Weights of a small transformer language model: MLP 448 GeGLU.
Each number is 50 + 10 x the weight over its row's rms, rounded and kept within 0 to 99. Layers, rows and columns count from 0. The size before them is the row's rms in percent of the matrix's.

# up: layer 2 MLP up, 448x128, rms 0.117, rows 147-181, columns 64-127
# down: layer 2 MLP down (transposed), 448x128, rms 0.0865, rows 147-181, columns 64-127
# gate: layer 2 MLP gate, 448x128, rms 0.115, rows 148-182, columns 64-127
up147 123:61 31 39 44 43 59 43 50 64 53 49 63 55 53 44 55 64 39 67 28 61 49 56 57 50 44 38 64 48 52 51 51 56 48 53 45 34 46 51 55 61 43 69 41 31 40 54 45 32 47 49 44 42 43 63 56 44 47 40 65 44 58 61 33
down147 118:37 61 64 52 61 42 48 51 40 45 60 40 43 58 63 34 50 62 49 69 57 65 50 45 53 56 49 54 66 34 57 42 46 61 34 56 56 55 57 54 47 40 49 72 43 58 33 49 49 42 39 43 58 68 40 44 54 54 55 31 56 54 45 57
gate148 096:51 56 42 63 79 37 46 50 43 48 57 54 62 72 61 68 41 45 67 28 63 54 63 45 56 39 53 48 47 58 41 47 58 57 41 47 50 56 36 38 50 49 44 57 46 32 43 61 36 57 37 47 52 56 30 63 29 54 54 40 55 54 47 47
up148 073:56 51 41 39 42 55 66 49 63 53 37 46 39 39 41 53 60 57 48 62 46 42 46 55 36 61 57 45 52 59 64 59 55 47 48 50 41 57 60 53 55 50 56 38 48 66 46 24 77 36 69 47 46 25 67 36 70 33 62 59 48 46 54 53
down148 082:55 52 25 58 71 50 57 46 54 46 58 53 62 64 57 67 51 52 61 32 65 52 60 59 56 41 43 43 48 47 43 45 54 62 55 38 58 43 35 49 52 60 37 49 41 41 53 66 25 64 39 48 49 42 43 67 37 39 53 54 46 56 52 54
gate149 125:51 48 66 51 37 33 29 57 55 54 74 51 63 81 35 49 58 42 54 73 50 53 59 50 57 50 42 41 50 45 40 44 44 58 51 36 51 42 44 53 50 61 58 54 51 71 59 56 46 30 49 47 42 61 33 50 61 34 42 62 58 39 58 39
up149 116:59 43 70 53 41 57 53 54 58 68 45 48 63 68 51 44 64 41 52 43 66 44 55 43 39 48 54 52 44 49 52 49 50 59 63 53 44 54 38 31 43 42 76 48 57 37 55 42 35 37 42 36 63 49 48 60 54 52 52 59 55 54 49 78
down149 115:41 58 34 52 48 62 70 44 52 55 44 58 22 25 65 53 52 54 41 37 54 49 51 52 45 53 53 66 50 64 62 42 44 43 36 61 52 60 43 48 48 38 51 49 50 41 59 49 59 48 45 61 55 35 71 53 51 67 52 31 40 46 39 57
gate150 090:44 39 54 43 49 42 58 46 45 62 63 53 51 48 59 55 53 48 57 42 50 54 42 55 52 44 50 47 62 32 52 55 49 39 49 40 56 51 44 62 55 41 49 40 47 49 63 45 66 21 48 44 40 44 42 56 38 26 50 54 32 59 44 52
up150 081:48 46 51 56 60 44 60 53 50 51 58 64 63 56 58 61 60 44 43 57 56 45 49 56 53 44 58 50 53 39 50 48 37 36 57 46 57 45 44 65 36 46 45 59 61 46 81 50 64 44 43 31 54 41 35 47 32 41 33 37 49 52 56 61
down150 098:48 45 64 52 55 41 43 59 46 51 50 38 70 60 57 50 34 59 54 60 53 45 41 45 57 51 56 58 62 53 45 60 40 54 61 66 53 57 43 59 46 30 64 65 53 60 60 43 68 53 45 33 52 39 35 39 70 57 40 54 61 50 50 43
gate151 125:35 51 51 64 60 36 56 48 37 58 49 48 60 65 44 36 48 41 44 38 40 52 51 36 48 29 54 59 69 53 56 65 54 49 39 51 64 46 53 43 61 69 63 51 46 22 43 53 53 39 43 47 45 47 44 54 32 52 53 59 34 54 40 59
up151 094:55 43 60 38 29 59 52 52 63 41 46 53 43 29 46 59 56 48 56 58 56 43 42 58 45 57 50 53 37 49 54 34 45 51 52 46 41 59 55 49 54 51 28 50 64 74 43 46 58 56 59 58 51 53 51 39 60 54 52 51 55 51 62 43
down151 109:34 56 46 54 60 36 52 51 43 60 44 47 47 69 51 35 46 49 39 36 41 45 48 34 57 22 50 50 71 57 56 65 53 48 48 53 57 47 53 41 65 58 75 50 45 27 45 48 67 42 46 47 50 46 41 57 35 44 53 53 33 47 42 47
gate152 122:45 42 50 62 57 47 50 54 71 57 40 56 48 65 62 43 39 40 58 29 64 41 48 50 57 49 53 54 52 52 36 42 65 41 47 35 66 68 52 56 49 44 58 74 23 50 55 39 43 46 43 46 64 52 60 44 67 67 34 40 67 56 39 58
up152 098:37 50 47 56 60 55 47 58 69 54 50 53 44 61 57 47 24 49 75 31 71 37 51 49 49 47 53 55 43 46 45 40 79 44 49 48 56 68 45 44 50 50 42 58 36 43 48 50 43 42 48 44 61 42 65 42 56 47 41 39 77 38 52 49
down152 124:51 44 75 60 46 50 47 53 41 53 49 38 55 44 36 48 61 46 49 61 59 65 55 53 46 53 63 45 57 45 48 48 55 48 46 62 36 37 60 48 23 56 36 30 70 43 41 57 54 56 48 60 47 40 37 58 40 43 58 50 34 39 51 31
gate153 107:12 52 50 53 53 45 44 60 61 55 55 46 57 64 45 52 45 53 60 55 50 49 49 61 71 54 44 52 45 48 48 53 40 47 51 57 55 42 34 31 50 56 64 59 55 47 49 54 32 43 63 56 50 47 49 52 45 56 54 32 48 61 61 54
up153 096:68 54 48 44 70 40 67 41 35 61 52 60 52 33 52 42 39 62 45 56 42 44 36 30 34 41 59 31 46 39 47 26 50 52 49 40 47 45 66 51 62 46 49 45 55 55 39 55 49 65 53 30 53 61 57 55 51 46 36 58 45 37 54 47
down153 101:23 34 54 55 34 66 42 61 52 55 55 48 44 67 55 50 52 37 50 68 72 40 62 48 74 59 38 59 49 55 47 49 50 42 44 55 44 55 42 56 50 52 58 37 50 40 59 56 37 39 67 65 41 60 45 46 52 68 55 30 58 64 48 55
gate154 098:47 34 47 52 50 64 69 40 57 42 38 36 49 43 53 57 41 65 62 57 62 46 52 53 51 53 33 42 43 48 36 50 51 43 45 42 32 52 60 54 30 57 47 49 51 36 43 57 21 52 59 60 49 46 48 46 51 68 53 62 68 51 65 51
up154 116:53 37 46 38 36 55 50 55 36 48 43 63 37 54 65 54 51 39 64 41 42 73 51 29 47 55 54 52 43 59 47 55 52 54 58 54 47 44 65 48 49 37 37 63 54 61 40 51 51 41 54 33 51 64 45 53 51 54 42 47 43 58 52 53
down154 110:56 66 51 49 60 55 41 48 52 47 49 39 59 47 41 51 55 51 45 59 52 19 58 69 46 43 53 47 42 42 52 50 53 46 49 45 52 58 41 52 55 74 67 37 54 38 77 45 69 68 54 58 34 35 55 52 51 41 64 59 47 43 51 48
gate155 103:58 42 54 59 45 54 41 46 39 36 48 54 56 60 49 40 40 49 58 59 45 66 57 64 51 52 53 51 46 36 38 51 57 59 31 49 41 57 61 54 45 43 45 53 50 41 68 74 55 73 47 54 67 58 51 54 53 32 37 49 55 62 52 35
up155 105:49 68 56 64 39 62 49 55 47 53 59 57 47 54 72 53 54 69 58 54 45 62 45 46 54 55 59 57 63 52 61 56 49 39 56 33 55 42 55 44 68 44 60 48 54 51 37 36 63 61 40 48 50 60 54 40 53 47 58 50 54 43 51 58
down155 102:51 38 46 35 50 54 45 41 73 41 40 56 63 65 28 54 48 47 44 64 53 45 57 45 46 55 45 51 41 49 39 44 59 58 43 48 33 60 56 56 36 46 55 60 57 32 67 70 43 55 46 51 61 44 39 74 57 42 39 52 62 70 45 40
gate156 089:60 60 56 57 52 46 34 41 69 42 58 56 53 62 56 43 49 59 61 52 53 55 75 74 54 59 42 25 45 21 68 36 56 49 50 50 46 53 48 45 47 51 36 58 41 26 49 43 47 69 48 40 55 43 52 57 58 59 53 26 59 46 49 53
up156 114:48 62 45 60 43 43 59 57 55 52 59 56 53 43 57 48 42 49 59 35 50 50 50 65 52 27 43 62 36 51 55 63 30 54 56 58 64 57 50 58 64 41 39 75 40 38 52 50 54 33 48 53 51 42 46 45 67 47 47 55 46 46 54 47
down156 098:46 48 51 36 55 52 49 41 42 56 50 36 55 64 46 62 45 44 35 54 48 49 49 37 53 69 54 41 61 50 44 54 58 45 36 50 36 49 50 41 33 60 55 26 55 58 43 53 46 52 53 45 57 62 49 56 25 57 46 50 45 62 47 55
gate157 111:45 42 61 43 54 54 40 49 52 46 48 44 33 43 42 24 40 44 45 47 52 57 66 51 60 54 57 50 53 39 53 35 46 44 50 58 70 57 50 47 41 54 49 40 57 53 43 39 44 47 54 31 58 51 52 62 40 43 49 49 59 49 37 48
up157 105:44 51 68 55 61 60 50 52 53 59 57 33 48 51 48 32 51 48 46 42 44 49 61 42 47 57 50 39 56 35 56 51 62 48 52 38 63 50 59 54 37 38 50 56 68 54 46 33 19 59 55 26 46 59 58 57 54 52 52 50 50 59 44 62
down157 103:60 56 47 59 58 52 54 56 62 45 42 61 59 58 56 80 52 57 56 52 58 36 35 40 50 49 44 56 43 63 42 59 50 52 42 49 28 50 53 41 62 56 45 58 54 50 56 69 67 54 39 64 51 47 49 46 48 53 58 52 49 52 57 40
gate158 048:49 53 43 46 45 23 59 54 36 46 44 46 57 47 63 46 59 66 56 64 52 58 49 45 47 55 46 30 61 49 52 29 59 41 41 61 27 47 61 43 33 59 50 49 38 60 54 53 50 48 45 65 37 50 65 44 38 33 53 43 50 51 57 40
up158 054:54 50 64 62 55 69 38 61 55 60 49 45 61 32 47 63 53 40 40 44 31 53 55 53 55 39 36 66 46 53 46 52 38 44 46 52 59 70 53 72 49 61 51 55 54 47 56 43 44 53 69 14 56 41 44 44 48 53 54 71 51 48 37 61
down158 050:58 56 56 53 52 50 52 56 44 41 42 82 55 56 51 43 63 65 57 71 54 55 43 51 51 57 43 38 54 64 54 37 48 53 40 72 26 46 55 22 43 36 50 47 51 54 54 49 44 45 35 69 54 60 56 40 61 46 52 43 44 43 70 40
gate159 120:50 51 51 58 60 45 38 56 70 48 67 41 47 52 68 41 52 49 45 52 42 62 57 63 75 57 64 46 20 47 59 55 28 40 38 60 48 39 50 53 66 48 60 64 59 54 43 60 42 44 42 44 57 48 40 36 57 53 53 51 44 46 57 63
up159 114:66 74 64 50 43 54 61 36 50 44 31 47 57 61 50 42 33 50 55 49 49 54 54 43 60 53 41 62 69 39 51 56 58 46 67 47 48 58 54 44 51 53 51 41 52 35 48 57 71 62 64 54 58 42 35 51 39 46 69 51 45 52 58 48
down159 125:37 49 52 61 51 42 50 61 65 42 59 70 47 53 61 37 45 51 40 45 48 70 56 48 56 57 55 37 35 69 45 52 43 54 37 58 58 38 53 58 59 29 61 62 60 69 43 49 48 30 20 50 60 45 45 47 42 48 47 42 53 39 38 66
gate160 061:46 50 38 56 43 38 50 43 48 44 37 56 56 54 53 62 65 67 62 36 34 54 60 62 35 52 56 37 71 73 57 42 43 29 44 41 59 45 45 57 47 47 38 64 39 37 51 43 48 54 47 48 26 50 62 55 61 68 43 53 63 54 49 35
up160 059:55 58 63 57 57 26 45 32 26 56 44 50 56 44 53 42 58 52 47 51 38 50 40 50 63 51 30 39 54 50 44 45 50 22 50 27 63 54 41 58 33 51 51 54 60 45 51 41 50 50 45 36 45 50 60 69 47 64 52 74 54 48 46 61
down160 059:39 43 40 50 52 49 56 41 44 76 42 60 59 48 57 45 52 58 57 44 54 52 42 50 51 59 39 62 44 33 55 54 55 41 51 58 40 34 65 62 48 47 57 48 42 60 50 62 43 57 60 53 45 48 47 40 30 48 48 60 58 52 55 57
gate161 104:37 34 59 45 61 57 34 54 70 48 52 61 33 47 67 53 59 56 45 47 50 60 44 51 56 49 49 44 42 45 39 54 46 41 65 51 44 32 37 57 56 50 40 48 58 54 67 54 51 38 56 61 62 52 61 38 47 55 69 47 38 46 61 45
up161 117:35 57 52 25 45 55 54 49 69 53 50 61 60 60 45 47 46 32 58 41 74 48 43 41 53 61 54 60 57 60 65 53 51 40 53 50 66 47 70 43 45 43 47 50 46 46 55 72 46 57 51 56 49 57 54 80 65 47 52 28 60 53 44 31
down161 103:71 68 64 31 66 38 59 37 36 64 51 59 55 40 69 56 65 51 49 49 41 44 52 57 54 38 50 55 66 31 37 58 35 57 50 43 44 53 56 57 38 34 62 47 42 36 48 24 66 51 61 51 43 51 52 55 55 41 52 44 52 42 52 54
gate162 119:59 37 59 57 55 31 55 54 51 46 61 48 45 59 40 52 63 54 48 42 43 48 67 40 46 28 62 44 55 47 47 37 67 70 61 47 56 57 51 47 52 39 29 61 44 47 51 74 38 56 58 49 49 46 54 54 62 66 63 65 29 59 51 33
up162 114:53 51 43 57 66 51 47 47 51 36 52 68 62 59 32 42 63 44 53 51 36 48 51 50 59 37 40 55 52 45 60 53 51 67 38 49 54 53 40 44 66 47 52 60 60 45 58 28 44 31 59 55 46 49 67 59 59 61 50 56 54 45 57 44
down162 134:47 68 44 59 33 52 56 43 44 55 61 37 50 59 49 57 48 52 43 36 48 48 76 38 55 61 57 34 39 65 49 42 56 59 50 28 44 40 55 59 44 46 41 54 25 64 44 31 59 47 45 56 58 43 48 47 52 55 53 47 41 72 50 64
gate163 079:71 38 29 50 45 64 47 51 43 43 43 51 42 37 60 61 44 42 48 42 52 49 30 40 46 52 45 42 43 40 66 59 50 49 67 35 67 67 70 52 56 38 60 56 54 51 52 51 57 33 59 39 47 50 58 41 51 50 49 71 37 52 50 46
up163 069:50 52 45 59 58 49 56 33 42 57 55 58 49 42 51 57 58 48 45 54 48 70 37 30 72 51 50 47 49 50 62 51 39 57 50 54 51 28 29 47 59 57 55 74 49 44 36 45 48 48 33 49 48 50 70 49 39 54 52 68 66 36 46 35
down163 071:77 35 35 46 42 62 49 59 42 57 36 53 54 38 43 48 53 35 59 42 62 47 30 48 48 59 54 63 48 55 54 36 49 62 49 57 51 59 58 44 47 52 54 67 38 35 44 54 45 48 43 48 48 54 61 48 48 51 43 69 36 50 50 54
gate164 109:56 48 46 52 37 47 44 59 49 53 48 34 39 40 45 59 46 45 58 50 33 42 51 71 62 43 36 52 59 62 49 34 60 49 59 65 33 57 44 64 60 49 52 32 44 62 37 47 39 38 70 35 62 41 43 45 59 49 49 55 51 53 52 41
up164 089:57 49 45 41 63 79 46 56 62 32 46 59 46 52 46 52 48 41 37 45 37 61 55 40 62 52 58 48 55 50 32 61 53 57 49 34 43 50 59 48 38 50 47 51 57 64 59 54 56 58 58 75 48 40 66 44 38 46 60 60 42 70 53 65
down164 127:42 58 37 53 38 54 68 73 67 49 48 57 29 45 48 43 50 65 46 50 51 60 28 66 51 44 37 62 53 61 58 44 42 49 80 64 51 66 45 55 51 46 53 33 53 82 43 45 49 43 33 41 43 58 46 52 42 69 46 55 65 57 59 67
gate165 048:55 47 45 42 35 52 54 39 53 51 52 34 45 68 25 45 57 58 33 57 45 29 44 41 47 47 63 62 42 56 60 62 49 35 51 45 37 37 50 35 58 54 48 43 55 47 52 50 47 49 49 44 53 48 56 44 58 38 45 50 42 79 33 37
up165 046:44 67 67 43 44 42 53 44 44 41 57 85 52 48 59 51 55 54 51 42 60 45 58 72 64 50 50 44 60 61 70 49 70 39 46 51 55 43 49 33 45 45 53 51 52 45 67 34 48 58 31 43 71 55 41 41 46 48 55 57 47 42 40 56
down165 042:43 77 57 60 51 40 47 48 49 46 55 65 54 45 39 44 46 47 53 55 57 36 51 59 45 44 36 45 58 50 67 52 51 38 48 62 46 30 52 32 48 47 60 58 51 43 59 39 28 45 56 27 66 47 30 48 45 65 55 50 59 45 49 45
gate166 083:47 69 36 41 41 52 33 47 65 60 58 65 44 40 54 60 40 62 56 56 57 53 63 36 79 47 42 47 57 29 49 42 50 57 46 43 16 50 59 43 52 53 66 69 49 39 57 71 40 45 47 50 48 57 42 36 53 48 51 55 51 52 62 42
up166 105:56 66 40 34 41 35 58 37 69 57 41 39 45 56 54 48 62 46 48 64 49 21 59 52 54 50 67 44 49 49 66 51 50 50 63 60 46 67 33 48 44 50 52 41 45 49 53 35 24 52 49 50 56 81 44 36 43 43 65 54 67 55 59 44
down166 092:36 47 54 71 43 63 41 50 50 47 66 67 37 43 63 42 41 55 42 38 71 80 48 57 30 55 29 48 50 63 40 55 41 58 41 50 53 43 68 46 54 49 64 52 54 46 57 51 66 47 44 53 59 29 49 37 57 54 46 62 52 50 40 55
gate167 122:46 40 42 47 42 48 38 42 63 64 50 31 58 40 40 31 60 23 53 43 58 55 32 43 31 41 60 40 59 61 65 47 46 54 41 55 39 73 37 51 26 60 35 37 49 48 54 46 51 37 47 58 59 50 53 53 58 55 41 67 59 49 40 45
up167 108:45 52 49 56 36 49 42 39 70 50 54 29 51 55 36 35 60 35 55 39 48 64 43 44 36 39 63 41 47 65 56 51 59 53 47 46 47 67 53 36 35 57 19 39 43 33 54 44 56 49 54 55 57 64 60 70 49 45 43 70 54 50 50 32
down167 117:54 47 50 51 63 52 65 64 35 48 51 71 45 50 62 61 41 54 58 58 53 46 67 59 59 63 32 56 44 32 35 52 49 41 56 52 51 26 49 61 73 31 64 59 50 53 52 50 55 57 57 47 41 46 41 38 47 51 51 31 39 55 44 64
gate168 118:39 50 54 62 45 52 47 61 51 63 31 42 49 44 60 61 62 59 53 51 53 49 32 56 53 24 42 53 47 56 32 38 55 55 27 59 62 53 48 57 50 47 50 50 49 72 56 49 43 47 61 48 52 54 54 56 65 62 38 55 63 47 59 44
up168 113:44 50 61 54 66 49 53 48 38 50 59 44 74 75 66 65 55 66 39 56 48 45 47 50 38 46 51 40 58 49 58 53 52 38 49 49 67 59 52 46 42 62 58 43 43 53 47 45 56 57 57 49 54 59 40 61 48 47 43 56 35 37 40 52
down168 104:55 58 76 50 41 54 47 57 73 42 31 48 33 45 53 56 63 64 53 55 50 63 47 61 62 33 45 68 51 51 43 45 45 58 48 53 47 49 40 50 41 51 62 56 58 60 27 53 45 45 45 48 37 53 43 36 63 47 41 36 65 62 68 60
gate169 097:60 46 48 48 39 47 44 50 51 61 66 48 38 48 49 34 51 49 53 51 54 56 52 48 53 38 60 35 39 26 57 41 54 41 73 40 33 49 54 45 56 51 66 50 21 39 59 54 51 45 59 48 43 54 46 50 46 63 53 52 50 65 64 56
up169 109:65 32 45 51 56 54 39 43 25 53 42 48 48 43 55 52 74 56 62 27 52 47 61 60 48 33 39 52 58 57 47 43 48 51 41 52 57 49 46 40 58 23 63 48 65 58 33 30 33 46 35 53 49 38 62 43 66 52 48 60 65 40 34 57
down169 119:35 59 37 51 47 55 48 50 58 46 44 37 33 53 50 42 30 57 52 57 47 52 59 40 53 63 42 50 39 52 42 42 44 59 45 51 40 54 62 65 38 59 37 58 37 50 65 48 60 53 48 52 53 43 41 56 33 36 47 47 42 51 59 59
gate170 112:38 51 38 46 64 47 39 53 55 73 58 46 49 55 59 29 41 38 45 46 56 59 45 40 39 58 45 46 38 48 46 62 49 49 60 45 35 59 32 47 31 46 59 41 39 51 39 38 56 39 64 53 49 58 39 32 49 54 51 55 44 51 30 51
up170 133:48 41 61 40 44 55 55 62 61 39 59 55 60 30 42 32 53 34 37 56 44 58 50 34 47 48 51 58 50 46 51 45 51 46 44 75 60 37 56 52 43 38 35 45 61 44 50 61 56 48 56 44 59 57 61 49 61 64 40 48 60 29 50 67
down170 119:58 57 60 55 56 46 37 45 43 50 43 39 58 78 46 54 48 67 67 46 51 38 53 52 50 51 37 55 56 66 42 62 47 55 62 37 41 60 51 53 52 54 56 48 38 49 50 52 52 55 41 49 47 41 41 65 38 44 57 48 46 67 40 42
gate171 083:53 60 40 37 54 56 69 67 57 52 73 66 47 56 51 61 36 52 66 43 61 52 50 49 41 37 43 39 60 48 41 62 50 49 34 45 38 47 47 64 64 60 49 56 64 36 41 36 36 59 56 58 57 55 54 66 46 63 55 75 52 35 47 50
up171 072:49 56 35 48 65 62 59 76 49 48 73 63 51 61 60 52 46 52 55 40 68 44 56 41 29 47 50 56 50 50 48 61 41 46 48 47 36 51 50 58 56 53 37 51 62 28 55 33 39 44 62 54 52 56 51 60 59 63 47 68 59 39 54 46
down171 085:64 47 57 48 56 25 46 46 45 29 39 34 54 44 48 33 63 57 30 46 52 63 48 46 44 61 48 53 45 39 54 47 45 47 53 52 46 48 41 41 41 38 50 51 41 41 56 38 57 34 37 44 37 56 44 48 43 44 35 33 39 77 48 44
gate172 082:42 48 25 35 47 58 42 46 58 53 64 35 43 51 49 42 34 67 51 49 56 36 42 47 56 29 58 56 67 44 51 52 64 49 57 58 46 43 56 47 59 63 64 30 52 43 69 50 55 61 63 49 42 55 41 42 38 48 58 51 42 46 26 38
up172 078:33 51 50 49 41 47 49 44 30 54 54 53 53 52 53 62 51 39 45 71 45 25 39 43 48 45 62 42 65 47 37 68 48 55 57 51 52 73 41 48 56 54 59 53 49 70 61 77 53 56 43 30 45 40 56 37 50 42 49 64 50 55 56 48
down172 080:47 41 49 49 45 78 47 46 66 52 60 39 46 55 58 53 43 51 38 49 53 65 33 65 46 35 51 65 51 58 23 49 39 48 51 66 48 51 51 45 51 56 47 38 45 42 61 33 41 27 57 44 45 54 44 55 38 55 31 48 51 54 41 44
gate173 105:42 63 53 58 68 43 41 46 46 56 48 62 44 42 43 76 40 47 40 52 37 45 42 63 47 44 45 60 60 50 35 51 58 56 76 58 56 44 44 47 42 50 61 69 51 62 40 33 52 42 49 52 45 51 59 48 38 36 37 59 58 45 38 70
up173 097:48 52 58 63 67 52 32 45 48 51 54 53 58 45 51 62 44 44 42 49 49 44 46 76 41 46 41 51 65 46 40 49 56 63 68 69 69 30 41 33 43 57 53 60 46 63 44 35 48 46 55 53 46 52 59 54 42 49 44 61 61 44 45 62
down173 097:53 28 54 86 41 53 60 51 36 58 39 52 36 53 48 37 56 51 45 51 70 44 60 63 43 46 44 61 69 47 69 52 39 46 42 52 55 54 57 52 37 55 37 53 42 42 64 69 47 54 52 34 57 50 61 37 58 57 46 48 37 40 59 35
gate174 100:44 48 36 59 33 46 42 63 49 49 42 59 49 45 50 53 33 52 62 48 61 29 47 34 49 35 48 48 56 48 51 41 51 57 53 54 66 47 59 47 41 40 62 40 37 62 64 61 54 51 53 42 55 39 48 68 55 68 60 53 45 54 53 68
up174 112:29 31 34 49 48 53 39 47 63 45 43 39 41 24 56 49 43 49 55 54 51 38 49 44 51 51 24 43 48 54 66 41 51 69 57 55 39 55 55 49 55 38 54 55 43 55 50 55 59 60 72 48 57 40 54 41 66 54 56 44 38 56 42 54
down174 122:48 47 40 32 44 41 47 50 40 44 39 32 40 34 37 63 43 60 46 53 35 43 62 42 42 46 42 51 60 47 50 68 48 46 30 45 32 34 68 45 53 41 53 56 60 44 47 49 66 60 70 47 55 56 45 49 52 47 72 46 23 47 40 49
gate175 112:41 55 63 65 38 47 46 56 53 64 38 38 54 42 47 58 34 36 52 38 42 60 54 36 52 61 66 56 55 66 54 39 58 54 44 43 56 55 65 56 50 24 47 43 76 51 43 72 56 58 42 53 63 51 44 41 55 61 62 48 55 53 34 45
up175 134:50 54 36 42 65 66 50 49 46 52 46 37 54 57 57 55 57 53 46 39 64 39 48 71 66 36 38 44 53 33 42 55 31 63 60 56 54 56 54 48 58 63 37 65 35 49 57 53 39 42 68 58 44 60 47 60 70 51 44 54 54 48 67 40
down175 126:42 52 40 55 36 31 53 54 62 52 60 59 43 32 46 47 39 37 44 44 46 61 63 41 41 56 52 45 48 65 64 45 71 30 41 60 61 50 45 63 42 50 57 45 58 55 44 48 59 56 38 35 79 50 46 34 28 43 59 42 54 48 41 59
gate176 104:25 54 62 35 35 54 36 41 38 31 54 47 39 60 63 57 59 53 50 54 44 35 60 57 40 45 41 79 31 50 48 53 64 51 70 44 63 34 56 48 40 50 34 57 68 50 37 50 58 54 64 56 45 52 61 44 40 45 57 53 63 57 50 35
up176 123:54 36 64 51 52 34 60 57 27 43 44 53 52 59 43 52 43 47 61 51 57 69 32 51 32 41 42 57 71 49 51 56 51 45 44 50 54 61 46 59 36 49 49 40 37 40 47 54 31 53 54 56 47 49 29 54 33 40 52 47 63 53 52 36
down176 104:49 57 34 46 56 57 52 49 58 58 66 48 48 53 38 45 53 25 51 61 41 29 47 50 63 60 71 26 31 54 50 47 49 36 39 55 40 49 45 58 55 46 77 51 41 46 54 58 62 28 34 33 66 51 48 59 51 60 39 40 39 37 56 74
gate177 103:68 56 42 63 64 44 42 67 55 57 67 50 54 48 53 48 46 30 46 48 44 43 49 52 55 38 44 53 42 46 33 39 45 46 40 57 42 57 42 42 44 41 42 63 52 32 56 47 40 64 73 43 39 51 49 41 30 55 44 48 58 46 52 70
up177 126:73 54 55 68 59 69 46 48 38 45 52 33 34 39 52 49 54 39 51 33 47 41 51 50 53 51 53 55 50 56 35 55 40 71 46 45 44 37 51 57 72 47 51 54 44 56 53 33 34 44 56 71 54 51 50 40 29 53 49 45 64 44 37 66
down177 110:38 48 47 51 40 16 53 46 63 67 45 80 64 63 55 64 49 63 41 63 50 54 52 57 51 51 41 48 47 46 56 49 52 30 41 53 58 43 36 62 29 53 43 62 61 40 39 49 66 48 56 47 44 56 57 57 45 49 57 59 47 38 53 48
gate178 095:63 48 75 63 51 55 41 50 49 46 61 33 54 47 31 58 43 67 29 46 40 58 41 44 35 51 76 40 59 48 49 63 54 76 48 41 44 53 61 44 49 55 52 71 60 47 60 51 51 48 61 53 45 58 43 45 36 50 48 56 35 34 64 70
up178 111:69 73 49 54 62 30 53 63 59 43 61 53 46 59 33 54 47 71 38 46 52 55 42 53 52 40 39 52 57 37 52 49 40 52 55 40 56 29 51 37 60 39 75 46 52 62 47 57 50 41 55 43 52 50 48 40 39 60 57 59 67 46 58 45
down178 094:37 46 67 52 37 61 48 40 40 57 52 39 58 38 63 50 39 45 50 34 56 39 57 41 45 62 63 54 35 48 59 54 55 51 35 58 44 48 51 40 35 57 30 58 72 41 69 54 42 48 47 51 72 45 60 60 35 35 45 53 46 46 55 60
gate179 099:56 69 51 50 52 53 53 65 40 56 44 63 64 57 50 74 44 39 53 52 53 44 45 51 41 50 38 54 61 53 47 42 62 52 49 70 51 61 47 33 49 34 70 57 47 29 28 50 49 50 48 51 35 29 40 54 45 51 58 54 65 57 21 53
up179 128:36 58 57 38 43 55 69 67 40 55 51 40 48 41 50 74 39 55 53 37 44 52 27 47 46 59 45 58 43 60 40 37 67 57 68 62 53 57 70 44 69 54 61 65 59 51 32 39 38 53 46 53 42 56 59 45 64 61 46 43 58 43 37 47
down179 105:50 44 56 61 64 56 39 37 62 47 55 55 38 49 54 36 57 45 46 58 56 49 52 51 46 49 49 40 64 52 63 60 34 42 40 47 62 42 41 65 28 53 50 44 47 37 70 58 59 46 66 50 69 55 39 48 37 48 48 63 37 51 60 62
gate180 105:49 36 58 42 42 41 36 54 62 65 40 39 60 48 30 42 68 52 36 32 46 46 35 66 49 44 53 59 37 52 52 51 55 57 57 27 35 45 54 41 49 52 70 49 58 47 58 37 63 44 51 55 42 43 62 64 48 38 39 69 31 37 57 53
up180 093:75 55 51 62 25 53 58 36 39 62 47 33 45 38 36 47 64 45 51 49 59 61 53 47 40 59 45 32 63 50 40 54 59 54 61 40 45 50 54 50 39 51 38 40 49 56 41 53 52 50 66 36 34 55 61 47 63 36 53 74 62 44 52 51
down180 098:50 61 44 55 59 51 52 62 38 32 72 66 43 63 82 60 46 68 43 72 37 55 58 46 38 56 51 41 49 37 49 50 35 45 40 46 52 56 47 47 51 47 50 42 46 53 50 49 42 42 34 55 74 51 44 36 54 53 59 26 42 45 48 41
gate181 098:41 56 52 46 49 41 49 40 47 35 58 55 54 51 52 37 38 25 49 65 51 68 74 48 50 44 48 38 56 33 65 69 51 57 48 54 46 44 54 45 53 34 59 48 59 42 43 43 60 57 66 48 39 51 45 59 62 55 50 29 45 52 54 43
up181 109:33 44 40 45 56 62 48 64 70 74 47 59 49 42 47 48 42 52 64 36 46 38 50 51 67 52 32 42 48 37 49 63 63 47 36 47 45 52 39 25 41 46 59 63 47 46 46 40 53 53 41 52 62 57 42 40 44 63 58 45 47 52 41 57
down181 103:61 49 60 57 52 58 48 46 47 61 53 36 41 60 44 62 60 66 37 52 48 42 40 55 51 53 51 61 46 65 54 32 43 55 52 53 53 57 54 54 65 63 39 49 46 60 63 60 38 46 52 42 42 45 58 63 29 38 27 64 59 50 46 48
gate182 091:62 63 46 52 51 44 53 70 37 45 60 52 50 48 54 51 60 62 44 30 33 37 39 44 54 49 37 57 56 47 63 38 61 40 46 61 56 38 47 45 50 52 50 41 33 46 53 42 43 54 34 34 34 41 62 47 34 42 55 58 42 66 55 73